From a checkpoint of a small transformer trained on Wikipedia: 10 layers.
Each number is 128 + 24 x the weight over its row's rms, rounded and kept within 0 to 255. Layers, rows and columns count from 0. The size above them is the row's rms in percent of the matrix's.

# layer 7 attention value, 192x192, rms 0.0467, rows 36-63, columns 128-191
size [ 86  78  83  82  85  82  86  82  83  81  83  77  89  88  77  78  99  84  83  88  79  84  76  85  89  84  83  90]
[[105 141 120  94  73 150 119 142 128 147 140 142  82 145 135 112 135 124 142 157 149  87  99 127 151 106 113 145 154 158  99  95 109 101 135 112 132 161  89 121 125 152 153 120 122 131 108 133 107  70 128  82  93 120  81 151 101 125 108 141 117 150 160 106]
 [123 104  92 114 147 126 151 152 116 100 110 130 133 105 176 102 198 135 129 146  85 167 183 127 122 156 120 141 160 120 115 133 133 108 129 155 128 117 151  91 110  87 129 141 169 134 104 194 149 151 126  87 133 136 152 150 114 119 117 124 117 131 150 109]
 [136 167 102 109 133 114 141 130 139 124 103 112 175 136 125 140 110  94  88 110 151 156 156 128  89 103 119 161 136 148 157 133  89 163 114 110 112 136 150 108 128 135 132 113 132 163 114  95 118 115 182 159 132 109  92 128 137  99  78 168 133 108 119 108]
 [139 106 169 132 120  83 117 137 154 144 130 129 118 127 107 123 110 167 108 130 154 104 119 149 101 164 105 113 133 125  62 165 161 120 106  96 144 121  97 133 133 149 132 155 150  66 140 117 124 123 111  91 125 152 139 179 128 127 172  89 159 125  86 105]
 [114  88 116 138 123 135  93 146 120 102 147 203 144 100 200 138 125  93 129 126  79 127 135 163 113 136  93 130 113 144 112 115 121 111 111 133 144 121 162 129 114 132 130 133 174 113 106 133 156 146 104 131 129 188 141 105 145 133 137 150 137  95 130 151]
 [105 131 152 134 117 103 118 110 146 112 122 140 127 172 121 137 159 103 101 139 135 110 120 136 135 136 105 119 101 136 132 138 144 125 147 128 125 132 113 103 143 140 138 104 145 123 127 155 163 133 112 142 123 167  82 146 135 160  90 149 144 131 143  83]
 [ 84 109 106 162 131 169 112  71 157 117 140  99 118 151  68 134 114 107  88 143 118 148 124 107 131  96 123 109 123 114 100 127 147  94  97 131 138 102 135 117 158  97 140 136 143 104 149 126 101 168 125  99 158 159  95  98 125 136 118 117 137  95 137 125]
 [125 177 138 116 114 101 105 151 140 114  82 150 133 123 144 117 113 115 124 156  45 144 118 120 147 114 132 147 134 125 137 129 164 167 119  63 156 171 112 135 107  77 146 148 147 127 187 149 124 141 127 166 116 157 134 111 102 118 142 120 129 124 124 135]
 [ 82 205 134 138 168 154 133 119 146  96 136 127 101 146 121 140 151 135 129 133 135 118 141 113 115 113 161  71 165 131 126 169  80 110 155  74 157 110 159 141 118 131 123 158 113 118 118 121 135 126 129 132 130 101 119 129 116 116 128 117 126 131 114 128]
 [163 125 111 164 121 157 116 107 155 115 123 179 104 113 132 129 129 128 126 140 125  92 183 104 158  94 110 147 134 123 100 121 107 146 136 158 135 109 152 119 122 102 152 155 147 109 131 123 111 116 102  86 111 103 106 131 156 160 105 143 148  88 102 141]
 [120 131 100 135 132 155 135 120 138 140  87 139 165 149 130 132 169  85 146 140 106 135 164 124 174 143 124 150 123  72 147 109 133 130 144 134 131  91 140 102 126 103 137 137 173  97 108 159 104 146 136 153 139  81 125 127 150 101 130 148 147 181 178 157]
 [157 120 155 109 121 155  95 130 116 166 108 112 125 127 143 130 145 130 124 133 173  88 143 170 146 103 179  97 144  96 154 145 162 120 106 114 105  99 151 146 144 101 120 119 118 187 127 156 151 167 126 135 125  80 163 126 113 100 107 151 141 102 142 160]
 [104 129 133 172 130 144 132 151 124 107  91 138 130  87  95 138 104 110 101 105 144 106 116 131 114 130 129  92 129  94  95 118 135  97 163 176 133 148 116 158 101 136 155 152  99 120 117 155 123 129 111 143  59 118 138 128  98 143 183 152 146 124 155 147]
 [108 118 126 113 126 133 109 137 113 133 129 125 147 132 174 124 153 126 114 106 101 119 116  82 214 149 137 150  83 113 146 102 150 141 122 114 152 120 133  93 185 132 148  98 160 149 131 129 119 137 130 148 133 128 193 110 107 152 124 143 118 145 116 145]
 [182 106 150 160 131 110 107 137 148 145 108 100  97  79 126 153 153 136  84 131 152 133 129 161 117 113 110 112 138 156  84 130 125 140  94 135 129 149 126 162  80 107 114 158  81 146 166 124 157 140 143 119 171 117 147 171  75  93 142 114 117 130 149  95]
 [153 121 157 120 119 115 147 144 155 118  90 125 103 113 118 125 141 172 125 156 162 115 117 183 194 129 144 106 120 154 112 139 129 144 148 160 138 122 120 134 173 153 111  96 104 116 110 146 110 150 113  96 124 101 139 143 118 112 111 159 135 128 127 156]
 [175 142 163 109 116 122 123 117 128 143 130  78  89 163 117 131  85 126  93 171 179 128 119  92 129 154 135 122 190 138 138 164 138 114 150 104 140 131 143  97 161 133 105 111 117 130 128 119 135 111 163 112 117  74 120 144 135 139 138 121 115 129 141 118]
 [131 133 142 126 159 117 149 128 133 161 182 118 113 105 116  91 128  86 162 110 177 108 159 122 125 108  84 139 120  96  92 120 142 145 135 116  97  89  88 153 188 141 113 115 114 102 139 130 115 145 116 117 128 146 103 125 145 140 213 113 170 109 104 154]
 [132 110 143 142 142 165 117 122 147  59 168 122 107 148 126 104 102  93 127 169 179  82 134 149 131 141 134 113 101 148 164 177 169 119 154 107 133 154 149  88 148 104 148 143  89 157 125 150 116  88 137 110  94 123 106  95 174 161 155 147 133 135  99 107]
 [ 84 114 126 102 123 134 135 114 150 112  95 127 147 168 130 172 126 149 136  98  95 123  98  96 109 148 149 126 142 150 120 150 123 121 136 134 166 151  99  92  98 102 184  94  98 112 116 109 143 146 149 107 163 118 105 127 109 155 156 161 146 130 140 105]
 [117  98  90 106 139 114  84 125 140 128 128 123 134 143 124 122 121 121 130 129 160 104 111  86 110 109 129 160 119 168 138 112  95  83 165 118 132 151  79 157 153 112  94 124 130 173 154 144 141 118  86 150 141 145 142 210 141 135 140 147 145 161 140 115]
 [130 106 142 119  83 141 110  73 166 111 108 118  68 160 124  99 130 155 126 144 117 113 139 136 139 131 107 119 124 113 153 103 152 132 129 107  94 148  94 102 151 125 161 152 108 146 134 140 162 147 179 156 136  97 160 119 157 110 121 131 139 104 120 118]
 [143  72 142 103 140 155 106 107  99 138 101 102  90 126  99 116 137 105 118 167 154  97 145 140 110 117 121 137 170 113 176 128 107 110 141  97 122 119 126  88 120 116 135 150 106 115 124 118 123  72 176 140  92 145  77 100 126 138 126 150 143 159 141  81]
 [144 109 143 106 107 143  99 127 130 100 171 174 118 129 130 107  74  91 128 117 114 105 155 107 144  90 129 158 100 150  97 121  84 136 197 116 145 138 107 121 153  94 110  86 141 102 134 123 125 141 118 132 148 127  96 117 135 102 107 133 105 109 135 117]
 [123 125 113 122 175 152 126 135  93 134 131 132 124 130 107 133 138  92 127 133  95 143 122 132 121 122 114 145 154 113 153 126 125 133  90 145 153 119 128 150  83 140 141 133  83 169  92 144 158 104 133 127 139 144 119 165 103 148 116 139 167 113 151 135]
 [109 131  92 139 171 153 109 134 129  85 149 154 130 125 112 114 141 104 110 121  71 124 119  90  89  90 117 131 128 124 138 129 105 129 109 124 129 149 135 107 145 120 139 136  81 118 132 144 112 163  96 117 162 137 181  90 102 102 163 145 166 108 116  94]
 [ 80 126 128 108 122 151 139 114 154  97 120 139 131 168 124 144 124 139 107  98  93 144 145 107 156 111 116 124 123 111 157 156 167 127 141 126 143 101 123 160  97  95 116 129  92 157 121 129 113  87 159 181 135 148 115  79 100 107  99 170 110 134 139 169]
 [112 141 147 101 125 138 103 107 121 145 183 156 133 104 159  95 104 104 140 149  81 129 115  99 160 134  96 124 118 128  83 110 113 141 161 127 110 149 101 115  95 107 133 136  93  98 150 156  87 153 134 165 112 139 149 116 119  97 121 121 126 156 138 119]]
# layer 7 attention output (transposed), 192x192, rms 0.0583, rows 36-63, columns 128-191
size [ 84  72  83  70  79  80  85  75  76  79  79  74  85  79  76  74  91  78  79  84  77  77  67  84  92  82  76  86]
[[137 116 158  96 150  97 150 151 132 111 110  84 113 124 126 113 128 114 139 125 143 117 152  82 125 129 124 106 106 134 120 130 126 183 151 123 132 101 113  65 128  72 100 134 138 110 165 120 131 137  94 142  73 127 150 161 144 143 135 160 132  64 111 111]
 [141 113 141 124  94 140 146 132 160 126 155 148 131 167 131 154  95 133 142 115  96 108 104 116 121 169 102 118 140 120 121 119  89 142 118 133 131 121 106 138 128 138 144 133 160 163 136 106 105 147 112 165 111 155 133 130 124 111 120 127 128 143 129 173]
 [128 110 165 169 154 148 121 122 134 124 103 125  95 145 147 100 134 146 150 145 113 134 129 181 127 148 129  98 126 118 119 164 106 122 141 154 172 123  96 188 104 159 125 164 132 121 131 160 131 124 113  94 130 147 128 135 131 102 123 104 137 139 132 133]
 [147 109 126 128 137 127 114 143 113 129 159 134  85 116 104  99 112  86 114 129 124 144 103  91 178  57 117 146 139 169 152 121  98 137 162 164 111  97 171  86 121 129  88 126 141 144  89 100 123 140 100 105 162  87 161 103 152 154 131 139 129 164 120 150]
 [128 138 153 161 177 137 146 175 141 153 131 101 101 121  93 128 103 151 119 114 121 142 118  87 134 141 130 132 114 118 155 177 133 139 120 131 101 120 105 153 150 125 169 145 116 183 106 131 100 162 144 144 133 129 139 117 120 114 100  87 129 135 110 144]
 [150 108 102 111 104 136 115 123 121 174 117 106 117 117 159  95 140 126 121 138 101 104 169  98 153 103 180 124 192 130 119 146 170 150 111  92 155 154 105 119 102 126  77 141 154 110 165 108 118 130 131  96 119 137 150 142 142  84 163 113 116 103  79 140]
 [133 114 144 115 127 106 104 126 135 169 151 137  78 135 158 106 146 105 133 116 162 145 148 137 166 124 101  61 134 130 127 128 132 121 145 103 121 140 157 117  80 153 120  99 144 152 109 120 162 155 147 132 101  99 145 142 134 136 111 124 154 112 124 128]
 [125  73  97  86 101 124 158 159 117 141 163 148 177 102  79 151 121 119 113 127 123 136 108  96 114 191 133 176 104 124  87 121 143 123 164 157  94  99 126  79 162 125 134 135 132 132  93 178 147 139 157 113 115 113 108 138 111 135 123  98 100 126  80 152]
 [115 134 154 129 120 129 145 140 121 133 151 143 166 152 156 103 115 102 164 145 110 159 107  94 147 141 153 123 120 145 146 106 174 126 112 174  99 125 154 119  94  90 151 132 148 145 115 156 114 133 139 119 134 132 126 129 135 137 132 155 107 129 124  97]
 [114 135 137  95 114 106 169 119 107 161 159  74 169 159 126 144  98  95 118 136 126 154 107 194 122 177 146 117 137 163 128 143 134 141 137  89 146 137 117 125 124 115 116 160 119 107 148 112 166  96 133 144 112 133 128 133  99 116  93 117 107 118 124 104]
 [169 100 148  97 175 135 120 145 120  98 129 107 134 110 184 171 148 148  97 107  95 146 114 129 114 157 131 124  96 131 145 147 140 148 138 163 122 104 107 136 118 107 112 134 129 149 135 132 157 124 122 135 118 164 115 130 126 124  69 165 160  99 130 122]
 [134 108 132 131 118  94 112  79 140 103 143 140 139 171 130 121 138 119 129 150 158 147 140 110 104 126 117 129  97  72 145 131 137 102 157 122 110 139  54  99 122 149 115 146 112 141 128 110 138 105 110 179 129 151 103 153 109  86 102  98  91 143  98 110]
 [168 131 148  78 156  61 122 150 124 115 206 137 130 176 147 157 149 158 162 128 113 120 152  96 155 149 106 170  88 126 125 153  80  97  95 120 109 114 140 114 107 146  92 109 136 152 111 104 142 134 120 126 182 146 147 131  98 113  91 159 133 157 123 130]
 [172 152 121 171 154 128 136 126 138 117 116 167 156 150 134 174 128 110 108 127 131 142  70 141  75  96 155 140 120 137 123 146 180  90 122 146 115 134 141 147 132 115 148  80 105  99 108 130 115 148 122 141 131 122 108 147 158  85  95 103 106 135  71 121]
 [128 151 117 144 115 112  93 137 118 125 122 140 142 125 141 120 109 126 160  56 155 118 104  95 123 140 151 171 150 132 100  90 115 127 113 143  94 102 145 131 130 156 160  98 133  91 111 139 113 109  92 125  92 140 100 135 116 175 104 111 110 123 105 155]
 [173 140 111 109  99 109 129 102 144 131 155 112 129 118 125 149 107 100 113 104 130 164 128 100 108 102 113 113 140  99 154  90 151 103  99 127 131 122 150 170  92 102 126 138 164 144 150 115 162 118 158 167 115 131 127 151  91 141 114 130 120  93 168 126]
 [121  69 116 165 145 136 109  97 143 127  91 143 153 124 137 111 154 146 129 121 155 126 128 170 152 102 197  85 109 150 105  66  82 143 104 136 133 164 120 138 113 117 147 153 133 113 132 124 135 119 148 113  73 154 140 126 115 118 105 127 126 155  74  78]
 [125 115 110 165 100 135 140 129 115 152 122 150 111 127  97 147 132 120  75 182 118 145 112 122  66 157  93 134 150 147 129 123  84  88 126 131 181 152 162 133 121 130 109 143  98 139  80  80 154 134 104 138 169 162 157 100 163 155 113 137  83 114 109  96]
 [117 155 110 128 108 107 115  97 157 152 118 144 119 158 131  86 148 168 134 157  81 128 141  92 128 105 150 123 157 147 116  59  96 106 120  92 123 143 132 153 107 128 127 127 148 127 182  97 121 150  91 117 117 136 137 151 103 141 150 122  95 128 109 126]
 [161 168 105 131 151 153 133 114 157 101 113 136 138  96 158 134 176 135 123 105 121 107 147 177 168 144 145 127 121  95 121 153  87 143 127 139 134 139 157 155 109  81  88 137 157 116 127 158 139 115 120 129 163 117 129 130 128 109 132 132 127 133 109 146]
 [137 114 131 134  97 139 146 154 118 131 127 130 127 122  90 116 144 172  81 148 129 117 136 128 125 113 150 133 142 102 127  72 164 166 121 112 134 151 154  87 139 136 157  78 103  76 146 105 114 127 120 147 122 117 172 110 110 131 172  99 148 113  81 130]
 [130 114 100 139 112 149 137 154 137 114 127  95 169 156 114 111 153 102 127 108  73 119 143 122 156  78 172 120 145 160 126 101 127 132 178 120 170 119 128  81  93  95  94 148 163 102 143 127 151 146 117 130 107 126 120 130  73 109 151 135 159 152 152 126]
 [ 96 116 105 151 120 143 116 110 148 155 179 107 114 140 163 139 149 139 136 114 103 158 142 157 150 149 180 102 120 134 123  96 108  70 141 115 151 170 121 140 123 132 136 106 157 141 195 105 114 143 102 115  89 143 131 167 147 136 117 105 126 123 102 136]
 [ 81 132 106 114 122 154 149 139 135 142 145  88 104 105 140  57 137 139 105 149  88 130  99 117 127 170 134 150 118 108 113 103 124 120 127 119 116 135 156 112 173 142 147 181 105 124 111 126 152 116 123 141 101 130 177 113 140 161 139 142 123 138 132 137]
 [101 140 171 141 135 120 156 168 133 134 123 110 111 119 140 125 122 152 138 144 155 157 144 150  82 141  89 141 138 127 129 139  80 152 141 128 111 112 107 133 155 109 116 111 126 112  96 128 100 158  87 132 136 156 111 101 130 106 137 126 143 132 112 181]
 [ 96 112 169 145 110 131 141 182 109 131 161 129 140 107 168 130 120 134 147 125 129 144  98 125 149 162  76 147 107 133  79 106 100 157 114 121 126 127 155 134 126 158  83 130 121 119  96  94 106 166  96 141 102 110 107 149 139 148 122 114 110 138 140 167]
 [127 120 129  99 129  85 143 111 127 154 130 134 132 129 147 150 134 128 101 123 124 139 153 128  92 155 172 120 123  78  97 113 114 133 130 112 127 112 144  86  97 131 116  99 145 100  96 129 156 166 140 138 118  98 108 143 137 130 128 124 149 145 157 141]
 [117  99  96  85 114 137 119 121  89 137 169 116  78 154 132 121 157 119 124 153 124 173 128  64 168  97 110 140  88 133 139 130 139 132 141 144 137  98 183 103 152 142 120 154 179 120 113 123 132 126 121 137 109 112 130 164 163 137 107 139 174 111  68 141]]
# layer 7 attention query, 192x192, rms 0.0468, rows 64-88, columns 128-191
size [114 118 116 122 121 119 124 123 121 120 118 112 116 124 117 119 118 119 118 124 127 121 117 116 120]
[[133 141 127 116 141 122  99 100 124 158 160  96 121 129 112 163 125 129 132 143 127 143 142 133 139 118 129 103 112 131 144 116 128 115 108 156 126 146 153 156  99 130 116  88 143 105  80 132 121 128  95 133 146 136 109 157 126 138 126 127 136 120 147 130]
 [108 123 141 155 133 120 151 109 150  88 129 106 151 169 106 183 154 108 121 188 142 124 158 120 136 127  89 141 121 162 117 121 181 156 143 106 131 131 134  86 122 149 108 133 138 143 147 149  87 107 168 152 146 173 140 148 129  98 145 112 108  86  65 100]
 [146 127  90 143 130 107 108 145 150 151 143 186 127  92 127 136 120 138 116  97 114 145 107 107 122 141 148 152 127 122 133  96  99 141 176 118 128 123 158  97 160  74 145 171 114 148 117 121 144 138 104  95 177  77 101  79 120  91 154 128 128  88 108 137]
 [183 102 172 153  98 116 118 103 143 140 113 128  91 170 119 153  97  98 145 126 149 130 125 113  94 118 109 163 129 116 142 122  86 121  99 148 154  95 112 126 129  88 130 143  99 121 108 149  96 172 117  88 124 139 116 145 106 110 128 126 122  98  84 142]
 [117 114 134 164 105 147 129 163 115 151 116 173 134 109 128 121 124 112 148 115 127 139  99  98 121 138  95 159 152 143 106 145 132  93 102 119 118 117 119 129 113 146 112 133 133  98 108 131 159 184 140 148  98 115 133 101 136 146 132 158 119  83 124 126]
 [104 143 122 112 120 100 179 113 138 119 133 156 175 133 110  99 138 122 137 120 103 138  80 108 118 135 162 117 130 122 138  97 151  83  96 113 105 136 137 149 159 105  94 108 101 128  81 145 115 143  88 111 162 116 117 117 141 112 114 165  87 104 108 129]
 [149 153 153 146 126 140 141 105 123 116 153 173 150 111 145 173 115 119 156 168 145 111 166 138  93 138 131 181 120 117 126 169 146  89 117 165  96 127 172 128 112 112 116 131 138 124 128 112 147 141 161 106 108 130 126 134 113  97 153 125 146 111 133  84]
 [134 178 132 106 147 155 152 146  97  73  92 151 122 183 103  84 130 132 128 112 101 122 111 155 125 132 163 134 124 136 142 149  63  96  95 138 162 135 101 131 124 109 157 118 118 100 103 157 159 110 144  95 174 131 130 137 130 126 126 119 146  94 131  91]
 [136  91  84 124 149 147 128  89 141 138 147 129 133 116 120 120 135 129 148 105 128 130 128 146 144 169  88 137 118 158 130 102 156  72 124 106 147 124 144 132 142 170 149  84 105  60 128 151 168 166 137 143 145 115 113 143 130 162 120 148 121 154 161 103]
 [119 124 118 133 142  97 157 137 123 121 113  59 115 153 157 152 150 127 109 143  93 140 100 185 132  87 112 131 121  92 154 135 111 128 125 102 107  93 118  94 175 112 113 162 100 112 155 109  99 134 142 113 132 102  82 108  75 116 187 135 116 103 153 142]
 [110 112 133 147 156 172 121 167 125 118 133 128 125 150 206  95 146 152  91 113 131 151 129 155 165 174 130 172 128 160  99 168 112 155 110  98 126 159 126 117 110 181 132 147 120 113 105  89 124 140 123  91 136 129 149 129 104 113 110 123  81 132 124 139]
 [151 124 105 107 129  87 109 151 135 203 129 143  94 126 135 113 122 162 139 160 109 117 155 156 134 150 100 109 155  88 158 165  78  86 137 111 120 153 128 109 149 124 123 160 129 117 103 122 126 113 123 145 107 147 128 144 167 132 120 117 144 133  78 131]
 [143 103 123 111 150 124 118 162 123 123 148 170 165 102 144 116 147 107 150 125 145 113  95 126 155  87 127 149 117 145 102 133 152 165  84 153  99 132  98 134 116 129 145 169 127 118 155 139 188  96  86 112 125 129 121 131  88 117 137 124 138 136 131 157]
 [138 142 147 145 108 111 100  97 106 113 165 122 128 156  92 106 124 105  96 153 154 112 111 134 100 154 177 108 130 111 129 142 131 148 115  81 161 152 131 130 152 118 130 164 150 118 134 113 125 135 142 111 162 152 180 145  94 127 144 145  89 160 150 106]
 [107 161 116 150 110 143 122 157 147 119 133 137 104 132 143  91  98 138  95 181 151  90 129  91 132 104 118 131 125 112  63 129 144  89 132 117 108  87 111 112 128 161 134 135 142 123 125 146 145 151 129 163 109 149 128 147 117 125 128 115 132 133 158 157]
 [134 113 146 135  98 121 120 136 138 128 168 114 146 111 148 105 132 146 123 132 144  94 124 124 112 153 151  76  92 109 128 126  97 106 139 115 110 161 122 124 148 102 144 125 164 151 173 117 163 117 145 147 145 157  84 130 105 105 138 129 153 106  95 120]
 [141 138 118 156 151 140 164 131 174 102 124 123 145  92 125 124 129 130  91 109 163  98 121 141 166 184 137 157 132 152  93 136 160 124 166 140 134 128 115 106 144 126 123 116 104 125 128 132 133 130 113 132 123 129 129 115 137 124 151  86 148  91 163 126]
 [121 155 155 129 112 170 164 149 123 128  81 143 113 136  98 148 119 116 102 168 121 151 147 105  85 128 180 122 121 125 127 111 108 100 135 147 181 127 145 102 134 124 150 123  91 107 145 123 116 172 114 170 130 129 130 126 134 105 119  95 112 155  97 109]
 [113 128 150 152 111 129 116 145 103 133 150 100 143 143 125 149 125 111  94 104 122 136  82 120 123 127 163 113 174 102  91 106 121 163 140 180 136 116 111 102  91 115  85 118 160 153 117 113 157 150 109  50 135 137 155  93  76 113 131 172  99 137 133 103]
 [154 176 128 115 135 110 107 118 138  66 119 130 137 159 115 151 115 104  86 130 109 104 139 141  97 158 122 155 143 110 120 123 145 156 130 154 124 133 159 146 152 152 133 156 119 135 183  95 143 143 101 134 138  82 127  99 112 136 165 134 118 148 108 111]
 [186 140 137  74 141 119 100 164 146 107 148 131 116 124 153 116 139 123 135  85 147 115 130 126 100 140 157 168 171 115 126 112 131 176 150 119 116 118 127 129 115 170 161 144 144 135 146 156 114 142  79 164 103 105 114 140 106  86 120 131 101 135  99 102]
 [116 131 124 121 139 151 114 134  92 139  86 131 145 149 120 101 134 176 128 119 105 130 119 115 111 184 133 105 123 122 148 166 144 125 154 155 155 111 142 157 142 122 116 120 117 165 147  99 167  71 154 106 122 130 114 138 138 150  91 111 111 109 124 145]
 [107 126 142 121 184 136  93 111 134 112 139 125 166 110 134 158 119 127 100 144 158  98 130 108 131 148 142 117 122 152  98 103 111 119 112 158 121 130 123 124  97 134 108 150 131 140 125  66 120 136 123 129  87 154 104 110 139 145 149 122 132 125 129  65]
 [143 137 136 123 154 154 162 162 114 150 117 127 126 113 146 132 109  78 170 129 145 157 145  93 156 150  93 102 136 148 155 141 117 125 123 118 118 161 141 146 149  97 163 174 143 135 166  75  62 100 137 103 151 116 126 138 131 154 141 165 139 107 155  94]
 [177 114  86 115 163 130 140 167 147 162 132 105 181 186 152 147 158 145 113  96 135 110 136  92 113 119 139 136 110 171 125  89 121  69 178 162 174 134 141 131 149 132  88  84 111 135 115 108 134 142 121 143 125  95 178 108 122 114  94 104 125 170 147 128]]
# layer 7 attention key, 192x192, rms 0.0471, rows 64-87, columns 128-191
size [112 117 114 117 113 115 115 119 112 111 112 108 114 117 115 113 117 111 115 114 117 115 111 109]
[[142 120 174 132 153 116  75 150 112 117 107 109 149 141 103 126 115 112 143 149 156 120 123 115 113 122 106 138 101 125 136 117  96 123 114 128 137 115 155 167 105  95 131  86 153 107 136 129 146 152 168 146 141 127 120 133 130  77 122 133 124 130 117  96]
 [112 126  99 135 101 118 157 117 144 103 152 115 167 162 126 153 140 138 124 150 132 160 143 120 162  77 132 143 185 123 119 127 126 139 153 131 151 134  86 138 115 125  92 101 113 109 134 127 122 132 137 128 156 157 150 132 150 113 117 125 151 102 118 152]
 [ 84 139 158 138 135 113 118 144 142 103 150 111 139 124 149  89 123 163 185 143  82 131 124 130  88 146 192 140 151 138 153  88 133 136 146 128 102 157 131 138 158 123 138 146 162 144 143 132 151 144 136 125 107 137 137 126  92 125 150 118 108  80 108 157]
 [136  84 162 136  97  79 121 113 135 131 128 152 102 149 104  97 133 111 142 137 106 130 123 147 135  97  90 163  88 106 160 144 136 118 119 117 119  71  98 134 149 105 106 121 143 197 119 142 118 135 124 103 126  82 115 148 104 112 118 121  82 147 127 126]
 [120 132 126 120 134 136 151 141 101 181 134 166 190 143 135 161 167 141 147 143 131 153  92  95 138 171 132 126 126 115 142  96 122 108 126  94 125 137 155 110 112 156 104 131 110 138 137  70 129 128 114 138 154 130 108  97  80 144 137 153 121 103 116 116]
 [155 132 137  87 172 111 145 120 129 107 110 190 158 151 142 148 111 131 146 125  95 101  92 116 128 112 120 124 131 148 138  89 131  90 147 118 135 107 147 118 144  84 137 141 183 168 127  82 163 117 135 106 116 139 128 182 145  79 125 126 109 113  89 138]
 [ 67 117 124 115  94  83 123 126 121 108 140 146 159 137 122 138 108 108 149 150 157 144 146  94  97 161 174 130 125 146 154 131 118 111 130 137 116 135  94 138  90 124 107 146 165 139 111 106 124 137 119 110 130 115 144 143 103 108  98 123 140 116 129 124]
 [129 163 107 125 160 153 148  90 120 127 116 103 108 145 149  85 103 134 121 168  77 106 142 162 143 115 133 124 161 146 150 149 121 101 126 103 166 125  73 138 130  92 133 123  96  67 166 119 160 144  87  91 120 160 137 124 112  99  97 139 148 113 112 181]
 [126 119 112 134 140 119 137 107 131 118 153 129 156 152 162 118  98 151 116  94 141 155 132 157  91 141  83 138 124 100  92  89 153  74 143 109 129 118 167 123 123 128 152 100 130  78 109 175 172 170 161 132 133  58 154 146 127 132 128 132  71 122 144 131]
 [170 155 138 172 112  94 114 143 126  89 116 123 115 120 185 142 117 114 136 127 120 113 117 149 149 123 103  94 135 116 174  91 130 130 128 108 152 128 121  97 152 105  96 150 148 142 118 116 137 153 118 116 120 101 101 102 145  52 153 148 116 119 140 134]
 [ 93  86 156 128 167 153 128 110 122 105 134 153 126 158 150 124 133 101 131  85 149 106 146 107 131 156 127 160 131 132 102 183 150 151 105 134 118 107  88 120 107 124 115 111 119 142 130 113  92 163 118 132 129 150 111 159 113  81  82 113 120 155 144 185]
 [113 149 129 124  75 133 103 159 111 168 155 132 116 135 154 131 143 146 164 159 132 110 136 132 101 150 163 124 103  84 121 138 119 114 179  99  90 138 147 126 183 131 134 174 137 109 115 132 115 121 111 139 139 147 108 115 131 101 115  93 150 157  87 118]
 [129 172 116 115 131 107 122 156 100 125 160 156 143 147 124 147 119 160 135 142 189 157  86  90 143 114 168 145 104 167 112 154 136 102  89 122 100 134 161 119 108  87 145 135 117  98 156 126 167 147 119 145 167 143 128 116 123  98 119 124 134 111 135 149]
 [126 144 137  88 107 158 126 100 156 100 134 119 145 114 131 142 144  83 126 131 138 113 173 122 106 166 121  73 141 141 123 144 120 168 105 119 161 129 106 127 131  88  73 167 105 127 110 126 136 105 127 123 136 165  89 139  78 114 174  99 121 146 203 111]
 [145 112 135 148 127 145 109 143 113 120 157 123  93 160 108 115 129 167 120 147 123 120 123  71 129 126  91 126 118 137  92 134 109 145 120 122  88 163 137 135 120 132  95 118 138 145 116 146 120 116 134 125 149 137 149  96 131 116 172 149 138 132 159 173]
 [122  98 131 128 109 119 157 100 151 145 139 155 143 117 143 129 157 107 119 126 130 112 106 133  98 187 135  80 102 139 114 104 150 131 153 109 128 154  95 109 158 127 143 144 144 153 163 168 124 111 140 173 109 150 140 136 129  98  95 121 136 106 144 117]
 [153 159 119 131 141 141 131 143 104 158 109 117 141 126  90 147 158 113 117 127 157  82 132 181 110 167  95 169 111 143 110 137 157 174 160 107  97 129 113 106 121 108  95  92 154  89 155 134 132  88 149 100 136 120 104 129 119 130  92 128 114  92 170 122]
 [130 206  95 118 110 159 128 100 100 114  92 156 142 196 115 140  86 129  85 135 134 107  97  87 104 151 123 136 148 161 148 114 118 107 133 117 107  81 123 135 144 118 137 120 122 125 120 138 134 142 151 146  96 143 131 131 158 145 138 124 126 136  74 144]
 [109 134  66 121 117  89 153 106 167 120 124 111 137 135  98 145  73 105 126 135  94  84 148 136 127 114 143 166 188  88  92 108  91 172 133 139 138 103 119 134 100 118 126 121 158  71 121  97 133  92 131 135 124 182 138 118 107 132 147 176  93 109 163 129]
 [100 139 120  82 145 115  98 108 108 110 169  92 105 122 164 155  95 122 140 130 124 132 154 197 100 147 113 121 120 135 142 154 163 143 130 128 135 131 131 133 146 151 122 115 131 125 100  98 139 147  79 143 115  62 133 112 128 162 127  92 119 111 143 188]
 [136 102 127 108 117  81 125 118 171 131 153  95 121 120  87 114 139 152 112  93 155 120 148 130 106 133 157 144 144 119 128 104 167 132  97 115 108 129 122 135  87 107 162  74 139 153 143 123 137 116  61 167 101 110 104 132 156 141 137 113  83 122 136 140]
 [144 136 148 181 127 173 131 135  98 118 111 131 121 161 122 134 160 130 106 126 149 113 120 149  94 150 106 118 111  90 124 137  92 167 139 153  88 107 109 157 160 116 125 115 100 105  95 115 117  81 123 128 125 159 148 167 141 147  99 132 119 158  94 133]
 [100 149 127 101 141 109  87 122 135 107 157 128 120 136 169  87 145  96 143 157 133 128 132  80 136 117 149 101 119 116 114 116 120 102 140 119 128 116 115 126  84 143  68 139 162  85 100 115 102 124 137 141 104 134 101 130 142 117 117 143 150 102 137 117]
 [128 108 144 123  90 139 128 144  82 103 123 147 146 140 117 103  49  92 126 131 141 154 100 121 178 169 140  94 125 152 133 118 144 135 113 158 135 171 154  99 140  90 153 164 133 113 165 136  78  84 115  64 134 101 144 118 101 173 111 157 157 106 127 116]]